Weights of a small GPT-style language model, trained from scratch on English Wikipedia: a variant of Muon for these matrices, 102M tokens.
Each number is 128 + 32 x the weight over the matrix's rms, rounded and kept within 0 to 255. Layers, rows and columns count from 0. Numbers have three digits each.

# layer 3 attention key, 64x64, rms 0.0328, rows 0-63, columns 0-63
138149046122113179100112125084117154129111123114049166137116119143112181088143102135127183153113126103142108149113130126101139149135140146143138091157124167116132150089152181100143195109059149
084121164176185135155196105176116079127111149126157132138136125123150088122145094147157099129177107141113157158162096142113136089152161160145152175068120127115185109151083087106143173109139128
136104114080097200129107112140134086155075119157125143170160156103076137123126134129064146137133134124143095101091101140096170150147158109147140113125111124136182195091160111147142134125089123
169095165082144167102109105124148118156123146106101127052083175163111108106160148107100157136180127137146114093134104187140099134151123118118127108160069121119135116101115136129178117150180175
109152091144138066155181185200074114087140145078162113175186112120135072174120111115159073124113119116089131168140088085099150119122153109131150156108177129172148080170112109113108137127148110
160102118089092181137093080074160153153112147176040131118155135127156169090134151159134097168109157149146099098132151167134161200163066137168174067158089115120103155096158172157142052154167161
146150162102116125113118121118134135134145120182152103109137190120153196123124160131096182142092153148088139145116130146154062157151108152134155081154151133130135107098098179130126135153134146
124172048063082155133075072092130215155128091144109165147191116094087237076163072167103170163068183097086133126113169072081137154116097135132127012153131197144126159116163143166086093162082127
156088126143139101130155116116117120074149186094101114094112180139157101162150141127146173144121158132174133115108086128164076119129126098103094082124080124131123095123094106107154084057171122
123172121095135071116126152126116085128078103135133123149139090124140087133114174112101123128094109113099105140065130115137116107155139137167200131130165112148088105116068135103136139081119161
119203115148156139143135139098141142161123091134181114140223115115122128089114158116108127156128123159107129151109163132150163125100158147147141135141186163157139166186111131135149169155104156
108114154198157099148166127189140054093144141131139139090095137117183087112108125098119083080136103124100131178194032159128150150124130107122085177098156143131183129150115108088127130109145071
120130096119100108170165165186114148098147138072111103155136118102124164170105137136164134121132143145109129141120124091134132114112139146088149138117167136117143097122118158138103114086095127
165166100109093156100096126109133174091134115134123156117125146100107179092158105087080171145083181130098170136144195091145158141104106112113125088160140163158138130122126160143130155164092151
121180053168107109130121143123132140093088090132159141188145094114080117064102154097103115137052123088101130180118163123112211131089134133145105160127210172180107162167157119106135175096084129
111089116141166122151133152127154120108155145072081117117128134106140178112110120162149137152118083135135173171164095129182134130147064144163123155087082064138129129147082095104123157133103118
065223077149134064131148150186148157098149074102173085130136106136086174150108099118101104127146158093059121143192151057149154067082185189150090191105171152112152081178159166092112167181083100
203000136094139216155113112103068107148078166176103107094091213142117096132140095121137152150139099189163135046163137152140045149122056124051114087177053044156089153076091137127167123121167140
119145050079057161113062154112104150174068100165108185175160107122097137156087108145098130094086149097136060113095142054058185140116123099144137099136182159153121183124183150142135133124040108
082180104131123101111132184172144133113148155084169116143128113150095128178114131142135163108119117117140150141106084131118130065109175159139076163120145130114185106168135100120139165130101097
089104165085171110193151148167098094183135125096142082134169123144095136207141152154173051135204114156119132102147079141116040135137170150098128101104113095092123105150143130120132069155173143
096151149147143104134132146149179132104143121136163119108105123161148142189127160102157082108136166104109101122146136142128118137130160118138108147095135133133130088147144118114178133164153124
123089157095139129188155089148115060095133172116108080108128134109159125153149122172180116101159116167139179105101057175147114093150104163098116095097088105100149130115088108144104069081181132
112184110110108104118103131099142112137095119153106143145114065161143109146110171138148104131112172096131092140109119136081122140143124113155173105116135143143101111127120145119124166107105141
151089219140150157175159179149091071124103173111132146110101123134182002203116157097132100076171122125211101100110076122147178124134121100080128162126074108096162118117096106129176183052094104
118217096089073107115113119134137164146143098165164123104107114143161200099074129100104099108078211133070149164144237069116109094074083105133146118099189158151121153164124151162136182172067161
090174131143124103112129133176131121079161148112129160164141170152134195151149137143124133108093148119117132115155142102097111130149153118137099144090183131109152087136139108127145107137143113
091135124176190121118163117096120084111162188139105144090052160177178066149116078143158103138134068111184148114160047177100096049116102157112067140120098107129077109164063057095134172131142114
178090152107086135099128136142147097143126138161084150089060103172180072135114143080109147105134126112160071160086132154091158144163121095145178136132150137128112145073109151155184097061142147
106104160159160123112147086134111128118175129127150130126107176141093119127150090141124120080188125088142149124144138141113084089120126141121085169103139129090123118135133082124096059167171107
115088216167122150165167115146148064124148223168153061086066191128198118103074172106156018083173117178137123105179101191190047115094132159140109141107078107081126106160112136113111023167175125
143056152126135185121102139102163149158151157155130143129153185109140135101130091143120164121138077140155122141124081135126115122138119148137131111140067109145171144115103145129088151181144091
074179142133121115126119168094134130140131140137182099113122105145154076159044127101157064127112120099134090140096101113133156088097108145128093149125173111148067106211136108115139165189110122
166064134171171128156146066131141125110164099105083139082090113156110139166154129147146110132193130148144151130191067157090134147115158117044053110097111105102126141146152129149151093110159107
092170094101093121104116153105105120169110092138121104108115147127105115106096136126116140142083146109113094107124185110137082117108069099130153123168146135168118121088122115095144110148122135
180106127099130134143142122104164138144132140092096140081095106126114154085146134134133151133163139125135153175175155160191115124113123117147137145137080140138138136147145161122110137152123147
166124128121078161136108101079114144140093143147088135139137112119160123151108130099109143182086182161173094124099119099176164178135127165148162090182117141155101116115143179161161116123130143
132052156155192096147168136150151073106125178113105154127141140128189050125166093071147140113148051107177117155137072157173109107157123121121101164085091173144137110112058104097149078041137096
128160076138081091089068125109133151145112092111110191118167089109105186052138102116085159131058179101051128132175181089103141150125116110174134102138178152148133072149152174131146111196052179
124074170141172150147164119104128097118176188176140069093143180152150102208126156193153143111183113136153146152128031206129058086139080142110118148118054079137183121120074067131070149117179081
121112192135140084162128152164126086139117146154165153197157141118157105197108177160127165095108117145162139166097068112143086137153127135116131133107151117145135124121087100140107087076137055
112128163139140090108111131168130137123129122162161079130144138114125118158111160142141096105164183141125116056144101093106072135141116133127156120097120112131135079116075137102059066150162101
148136083090089151123123085140101180128099103131108143145090100145107177107158082128120163143105156102119157128108187109073141122130080138114154074152144132159109138078120138157177148127119179
050161086137144086079183139164129148095181133129151100158112122102107118134096058116114124139125118056117144197124111113107118084113116145160135183109192159151134090143087062077067099144124091
164147089069081121111106129117121154151140097132120157143124153103087165143128117129084184123100177098102132134114169108122087139127126091141144082182144135151137170116154166171107107167090125
191118135046130138118158118106106115120114149150092121079070161163121096180160104145124168125202154099149147146116164153160090090126108145126154111160092122126103118103091158135134106139146146
113150150102127088153172146134099091127130144110176105141145123148141083174129122186161117142117128105112161175129128109157104056123147120112130150076081086109170059151153126156123214182096124
177096120066129174159128146074112120122067158140098110078130204115129148085130106133132143172129093161111107108142154147178114162115092136120109093173100099120084138140117176089173152106117160
133136122054078092133091154095103089123075117151131125094158098079113136086129119071109137122113153114077129130127158096145109155107124107106131062158168175139109105121103174112130096099043167
205108120048146128154142162118099107179115108076109141129149135135107118152170150140128162162093129159119128117111151143143061083140120045039131120161122061155097146080156130197147166139120171
083167120184061074105103078166158162083147114098161130113133062130156122119114137078127118120073173161080143152126152066123200105118170116112109124069150131131189081174192124163179162154139129
141136174172178097166193183144070071133096158114133096135121119166161002201107171167174096127137087136186113106081076136136122136142103116114136154106094072114080105127090107099155142059170108
118153123174162069108174112155100101072143127110160121155100133126121053169126121122142129101161124101152159124107135115155119071114189108128097180100151142100132143153127091114111103091146087
074133101173134114094129079153120142113192081137120133105100111112085124084121021143121155135126114065150187126174136091102187137129076141147065137097123148124149147147130101123124088174122082
126105096155125124098132050071123171104142134115073154089086098125159091152143119104094167136115133159157135173144103154126132132122091142103136112174143134160127119136113073110166151078147126
104153183173158071122157129181114047058147175163180092101090104143202047154071149100128060063180077145171165106128023176128187106133143173138106183113193125087122138188062093102122132072167109
168150122057074136155130145093077099165088148122109171132132117141133145145146141128106122122068174133099136148137186132122075132110091082094131082148137126139121090116180166166176148170054185
090103110138080086123138132159137117068177135162200102142134133104147134162103115083142107071113179090104154132178148099113113046093132108085089154084169156175195114147138076165076143169079090
161101087125099186090124133137094136146114140149084138151079176143068145080133137141134136198119115153126118073135147123061103172158142096104175079145050110154110175054126154159095200128125155
095091137126133084141156225193145056106142115146145108155099133144108095190105124097135111101148073100122113181126112115112124084151172127117120196059125108110160130112107152127127188067075084
129167151113085106136121122170124139113143141099171126150131079125131153091121135105127116113074177123122173112102169083131127084104126102103125123087132142125137093133145123177111134136110157
124085160128174129141155162152148082140128164101132129155129156144109104154137157165136135106189058146161122135122044195097074081133167129105114170102110085111172123126097088111099131101147088
051183088152137089107132168141133132083156157100127104146128086112103164111084138129138097140124092099131142136135055128124146130141146181157092112119153164119125119180103110108086128118060106
112133104181133082121176118199108058062130188140157114164138194149136104151121147136154129124128147152129158122145101145146086105127195126151111184099138150143189123122121098095115117098213096